config = dict(
    num_attention_heads=3,
    qk_norm=True,
    tie_word_embeddings='early',
    parallel_block=False,
    init='orth',
    beta1=0.95,
    warmup_steps=334,
)
Each number is 128 + 24 x the weight over its row's rms, rounded and kept within 0 to 255. Layers, rows and columns count from 0. Numbers have three digits each. The size before them is the row's rms in percent of the matrix's.

# layer 8 MLP up, 512x96, rms 0.129, rows 105-172, columns 0-95
104:130107087088136162142098114124134139089159122083147085160100166157104113105152133145142117112108154109127120141141107092126165107083114081152132108126115158141137166132127145111151126098130124144131125129171115156138141113127172153124135120149097087115121085145116096170159099095170131108
083:134157141135110106096133133186097144131137132133127102135105162122104121134155161097133095149103096149127137099136127130154114121139108142141150127151146128138089125151146128072121123118132077108111142105150058150123092113128194142137134167165111093127079116137114120145072120116147150141
075:176123165168124140115120151148164123115149112124114139140117167090168124126099126151119135118079116137120148116138151143153140150148108137143147097159191127124079115127104131134143095096126084132097119201114135166153115086162127103150134082144127123124135107114138110137115146113140100166
091:139129124145135146108118085192116098127105100164159130127106088129198114122142114144153160124156090169125098152123113157153100126139106151155123126120116143151081126141139150122141126181097142155125105121110121118119106148149097094146128167126122172097169137134133103137124148094091122149
102:119133121150141113147146106136107141129188083165133147112138117143119114149131103149105130155104135170095110122156167146096134136092132115138095111166123107166172122127145138136151096140128125188165113109123124108107172088131166157152114111128131136101132166118153164179150145136169145129
106:175132120157113127102140114141116149117146131126141177146130167118127169138129123138097110110138134127157124169135083126170162118122110166123105132152092131153131145112114125168162136125111102101090088096159102130112120118083093107138157092118113143138128146075122111113110123147091094191
113:099110142109094121146115143155125132112104124103151125114131135084125143138127119147117122111142109160119114179137130116101133178105107073180171160116145132130139159145151096157119136154152121094093121097179153147103087129087093136145151074145137114129121160126127135146137126187126100119
080:132138156130106132126109113107104100127138118146158128117144137080151101137107100144162130114110145164089119128167105154114118097130119089167128135131109120155073130102117181126105068140132153188130124118127151152147098124094092146161112085115103121139158138147121140089161154115109158115
096:171122132141127139102163145100120111142104093130135113121116140128136089140157104146132134126115086150159136118069162125125154124103101079127099095116170166118156139110121131138108102166117172078162140115118142088119096133115156142105115145125166089109131165155126138128077124149086136127
104:144145114133145171106112132147161156191141118110133102095121117184162113144129160106145130097132112113154085119140081131150158144126148130121112123114125125167122111109121121176124103126146128169116131147156100116086132095149144083146169122172115157142113161137118108177124169127147114147
105:144108139114129106128187132145106102123123118126151125130184150114082131109179128130121084131137152135151153128100151177153116122135105138141086090141148109089099118087137112081113140111127103124153131102150122068138118151107157162110186110137126136138094137120164118133137136138156102107
099:140152133131098148135095145111119119137153110128125117133099122084121111144112087142101124125135115078107118132084156115121143136105154136131119107098174080139132115163118125124102088123133130166126093112152139093095118159113094155159166133134116115116077102080115141089130113140086122197
123:119114134153154117125083144110135145114110105107170169139203097170123140132095131130155119124114125116116084128143079104076101129067143147154150122123133166149141129133178109144129118129119109085119135121131172090110154129103126113130130157098144088141132141111163140129135119147159126110
104:118119123105164139134163129135097135143136169130126125068171129115164143155102138111155119100183093086142117141125104098107113117121169140139171144156099107152122139106154121157116136124152085107087126153145094111117109096128124137129094114168084162141120130137143103145084148157114134098
089:126164098154135103096092176117127098125105142154155147088128073127141145168145117100154102154085126151139097146095125105168129122115154105129133129101120128119164082118142125112094113160135155157205112138118098130108133136131139135143145137144090117131143141120163131085113121111099099125
097:139131089113132133166143133123108102096137117110140190131098110118114092152132175181110143127095153172125068120120109135104151095116110142144136121133105135135071132132124129166106128142136087092112136169160163130152157112125132128120122113119124103107143168136145132090123180153131165140
100:150166146115087129041151152132124121166139131150124108146146134105115120121093101111092151135137146142154121176153140151122132128108135133131060134104112130121132074107121131161109119131101143134099132163104151120129093171137140125122115162132148114125076060112119140099118123134133145123
102:137104133092106133104122131147175133149140166139144134069142121107140166148081106124124106147137146143134092157102139174170105137076156104160115125123093082108165116135093095126147130149137125102130164118109146089104148150148110134148134088119138107116130071138128125136120121175131103129
107:119125122108139122055126107122180116084145129169130122106104127119130108149138147147145091087113125096142124149137149130175111130136139169142120140160090181108127114101128121148131116175074125127070114153105131129109161141147092157121136134128131101124077143134086133148148143117145151119
094:161111120105133155115094098114154113139163141147168119149121116115098106137096114137137123155109140122156113113095110128161106106098176092155086119153150110104135110131193071150145138127117116131125157132114168131103124102153122165138176154118182095132132084125116143114134123125156120160
097:151124118123149135149128124158135160077135090117145131154116124117096095124132114096103159105101138120169128120123074127137125104111104115122134133096163131108105110134138115104102133140123110088136170166114110125122139102105116088126091078166137173099125178163171119115091165135170117151
102:120122120131110126074175132123084119110178113104116123202121099110130097110094134137098123129146131104112172153150133125148120093146169132149134158127123172153116128133133132116114119134121126140093134151153084118160146104155135086158149087140143115097137142128119153174121086129170124155
110:148137117101140174117148140137091165138131061133147133194145132148147105120134147137122127127105117152159148072113124121129160084105080156107099130104164107157132158077159124101134124117153091113107144123145133111147107145128145147129147096101101112161119097119162100145137149127131112148
095:132133154134112170162135119145086121107153141169137109090135083151167146139123120116171136126127096143102132131098108149104150114104125131146128118102136134160166168094102129137128144136142091093143124120120086145154162156116095155127151103096093101152147159104135184157077092113126136126
097:146119094157153107120119143152132193157126138132122109152103148144117125107140188150123110102140101155087158115114095138154140075093144103143093168153157146117150145163137062142161136129128133135123090154138094136108107133144167155109120146119143155126149129136134135143133154168130142165
086:112146152116172152098122120097119126126141107139122145100102144108081104185098109155151151116100093160144109129133119177185132139140143169128119153118146099107113110141150115106132119146194135169100128159139110126104121159105145136092140101152136126096123152172116081126130110161129119132
099:104112089132101126117130088181152104114110125103130133107140099119110106073074116166150114128107111139132075113114126114144149108169146112147137076081130133096103155109142129155137132110140139133115145129108119114142133185154131129080087138117159135136125068140135157134112154115143148117
094:070145138123116172145135152148178122097111118115147093101145161148111127123146158119136081095164153164166105087116113127114116139090126129141132108129126156119123104114137128119130117108102106154127117144175146104156165095110101104136118167132143069128128165160116166104153145129089112142
096:118115152143128146141157131100104154122105115118159118100142142130127094072142139111141109120138135149133090083177115128098065177100082129151135160164116112147163183101151132171128131125162127120164128172157138157124130132130090114132122127147149114126176134130118083120109133121128141110
080:090154140166165152077128150145128166145103078147144105121148085113143147135145128112110109127138114101161150129135161185104152129101102125136137134148090131094139132140145065106150131120114119124115081138093103135117168139108147091090125144131127103156116135152131144116103097100134084114
106:129140106120132120116075122146101133186105099100117101069124164108105134146124135137177121141120117130118135150098162083109113106089139134147114120112149099150101181096115154141136136128106141147083142170142155109155084138140133095148104158104162102096129152105131153113129146146137152147
082:180112137147130094114090091100115141129115116160119089113106162116094147115131178120149131131126126101115114070150126161156122098083127140155147091091157161122095116104172107152163115139137134129091101128119136119139123108141141146114093154136125122095147161116159113084165123138130164108
102:145123082126117149111098074130112140078140139175128160126117123149142139173162124142159139132134131143160148123158106164133129142132151129135154099116126076130136127151107125147160083139172180096149127141130102087087126132125133125097140143164152153130129135110111103118091124114172162174
107:116154112168104125104161178103109148089130112159117110093148133131132132112111122122154093142090077129154127139114128154148124138138123146148174122134128102114125165121186086124095118127146106077121130152152169157112129080147149111117145151158090110097127157137161157132101095123103121141
095:103117150129100120086135151118143135142123112119159087142162119122134095121160096119134106130131133130136151150186090115151089127110136113143098088135125097189112118119084097147093092102121135143159095145084099142145124109164143100072110138133098110140138108151160099129136152134098157135
101:121165123110122135082138152123142130124118147123126138153164142114110130104157098112141153102151125137139142125141111149144128145056141113148149136161106157176125148176127161124170131131133111073136164117158102167144122122119160142150105074132092067101127107104144108133130158140112167136
097:116105089122120142102118165138118141159181141126131137138142115138176159113093124135123139109109155113129094153118157118120097117130137102138065137115082098114161136124097142128133107129144147148124138127147089120189111092147143121139139114162123123075161181133145109109107175167153145106
083:186187114130116128071150140104085106154095161127107140156119105161122123140160112111140140133110150101118077154113126126131116111116099128127102089159094129149088120099113121202151123108123118083162129119097103098116098131146154115149113118121137128127170141124151117130153139133142118121
120:155120116110141147146094095121130125088163150134100140133120169136162127156160090120113112112099139130123168148093067148142139104122111121142126124116094155118137156129114106173147103131134104117117159144129068104135150141140111182124139140151107136126130080076147135124092178130174127123
100:122109121103083132136149080141107105134134180167154157109116145124120117138125147182132077119102104091144164130151147179142141104131158137156162108138118137125157107091112116134144138145113131173162112127170133091122141079141153171152125119139137111071109135151110139120113137155117134115
109:138130138099096133110147166110105141130134117123131076173136104162133156107131138115159123104142148145134148136105124139177124127164143146123118166137132081159147155133090098164159098127164076171134131127145113153115113103136116136094165136109097142143136113079120146113104142170107072153
095:120196109158142136142137185129141102115144129123105158109117122182103111133124119112131160094121095093130102118141110118126117133116127080136134128122107130151141175144157086102134093123127086131153117092129137127104159152089111082094119136151107122106128114085194123112140117118143093134
107:118120127115115138166157139130115131112164108145115116112145152147150120145129103160125141110115088116118172131108115105149103128078131170121138123158112118125145122131130148148142118134155150134144119136183075105177097127137114147099135088159149129110125072051138145081104154107163098135
098:095137114128149142115109123121118115087130198151137090113124147129110128107147144146159122120110127156121123140156172102117124097139132139129125164142113110126093163136158078135168117133154070149135123201116099147141155106137097103136178127146105109103089117135119143103116122127126094168
074:153121153116117133152139125153110111126165118109167096105140061140129114150147106161181166136157115146136119109127136151120166082149116113127129110116098135128143149092135123112109147128151134155161136140122106187135087120077084153143128108176096113106155133112125126187116147144121130144
101:145139149130132166118122100130122121133134130155117114108151130118104119113150125169087087104085167131121115152080111085163105149098167131147108169126153169118148102146148115166127105167113105171099112132167157117117165098116116107154100151097126162139169176133134105137110149133122134110
111:133137103145116117133158134118102122147151115158132119140092158126125146162150118135170179116119122160133129088131119137116151098107165082162093089151126152173116132102128089131119099154088126142129118164143117113151162062155153130131105118113120139072121139086141125139164171150109125116
095:086115066148107119094129152132145137161106084139145104143148158117115137126141153137162149120136102115156098102123112104105154135071101115152146126155133120157136109117126139151116104128149152134096131161137187134133090120118121099132125087128140149145099167129105136121058135186122120115
096:146112102169119116129134083124191177113128145143129102118168168096127140142114102192131117126128134113175121164105143113135089148133143111131130147130126154177148114108128123155141104157118144134125141143122088126134132185112140096138125170109093155088117131082135121158118113101154149115
102:126109129138135100139153104136150121110143132099155143113156091116114154120098129178142130188134103183111114128126108122172135076153071124124162096110090135121153119140139118107121105155155114099131127119110116127161151135166121106109135142168089121096124109109165110105091145144077131157
095:095091119109130160118113113131128116131146132114142117161136117139137128108121124102148124104125118128156112147149122096119085109090138099145117120146141162084121108145131149171065139162108120137114119163085150145158165132105157220132107165141098128124134135149138119124132155133158064136
079:121130123123100163114144157117104107130140089165141148117176136100106128122135109150100188121109170143118163126130169140143140107120145098151133154102148154142134121135141083121158134099128093103098140095085104064147143156111123161126129105124136123136155171110124160127162125166090117158
104:164124151123092156134111138155134106142158156118168136167183141107129135091142101095138142121103127135106144103091122177126121164154111134155111133175141129146101090074110124111158103119166135135111132139126097103152066109161118117122143167111105144139120152103110139106107110127172121145
109:132115144150151121113113136125135137157172123140125132104147141143075129101141124155116133089104138127159118108152120095115166150127131142171123132137123142159106173085137130069118069152141130094116096103165153100127143137146159109126125148112133166142130150116178172157132151142172108082
088:121164177105170104120144160120163141100116177119132125116141128148127102141175155141137118107135160102112169112118124128144108146154131131095126117140098155168139131079179131136156128160148082112116132124137150158112147129130129147133166131112110102103167125050113122125138142169134125161
098:092161129135137140140154136126121121163101117127144166128142100105107119114167079181132129074111156097131088108129153121118121178108115122161117170092155127144147124135109165171122103159120151133128128099158158137159138123139098112160150077152105121147114186110124158142123139137108126116
093:141101131113113142127163124143147111134150087115144106122121103108115088108115147098152152126147149114107109100142117142144148159057142109118144087087121121162152165113144122135148118147157144127119108188108102115127128123137116175181135135145095149117118173168154118095155108129137104180
097:133118133112116166119133145137129135150092172122113134122114161138096131177129157140098116132103141074164095120092135166114114173135154127128145108106180097125125146104135099177138104120129138117167151170111146142117115139138105136098148140113115132156109110152166148190162143124156090098
083:110123120137136144113072149136137131131121136117131142124126106115154083115102151106175134081136128129166088097160115173167118124142116104143108102145158127085095123153148132139098123127136109093141102138134097148157130154113051106137128125127154132097133148131142193123070128115114132149
091:114081085126124106129105129132146150106136143123143087103140082141099127138139113165133135116161110106096116103103148133120137136108153119168109108105175108133107086138159137167146162121125118140119080163089118133094098147134127082141129165093119086105148104146150126138073139121159163139
105:150136136168125181150131110154113128107120114160130102079106135108135116138123086173108099114128091078146118113105145153105151125129149126149107086125173111096123111143121125123102098136143159154109132116141176105144162074113101167147122146110128104109119104115095140095125129171107144170
116:122174082135117167072142109117117140143157139097116123146161146176157129136124142132151086142108119133104135145114085136105183145143148150189120158129095103139127151141150154107094115135143083112123139141181099149185150127116080140123137124121118123121094124120127129101128142128130111104
107:133133094135127165127110152135133137133135149127139157110163102172102082103147146109166101079111084134144113155163147156126102111137070101148129123188102118134114152114138133122144115149137153124086107123163142152169103139110044097123138120097121120130122146135144113120120122151114111136
101:123129146128113136111101112131156104132097124133132139147115105111131137139187096113093130151093191110093100119081113138158134136102168146168098127160094130133122146116129156129148112138116123087127185141116153149130100071109069129133125083121155135146144117103131147160097151141153132123
104:114133111105180144100090113151068109112136123112144109135131131145126110130150135149137164119130142111150120155120115104146155095123120118146092131121151127163145143152106133086147127100110084157156149112080105188142122124108123151146123105126148041090141109134122106159142121142114096096
080:111144152094141122115126146150132129128132137153135116166147115112155090086139117130147179111136116109157125136108136123161080153139110111128134071122149116135138118122128121123133104079114124132155178114116164146104130120145134186154102148140149089156130090063138125165137175170114113095
101:116130149112091109145143130181136118123081126142143142142171138139117138167095157105146124131082103110123128146094114158159104102172104126147103130097135138069111127115144079124139141129083080170094162107143117142170120146136133106143106127146071123118165130146114105118109113133117115115
088:134133124147117117145092143136172129125149160139174107104157131128119103088132070136149115134177131103129171099100107122123112081075098108121161137134110145108114110134099155115073124149135125098139137184139085106110177137150128121128126105126159109133124148126133109117094161158151119152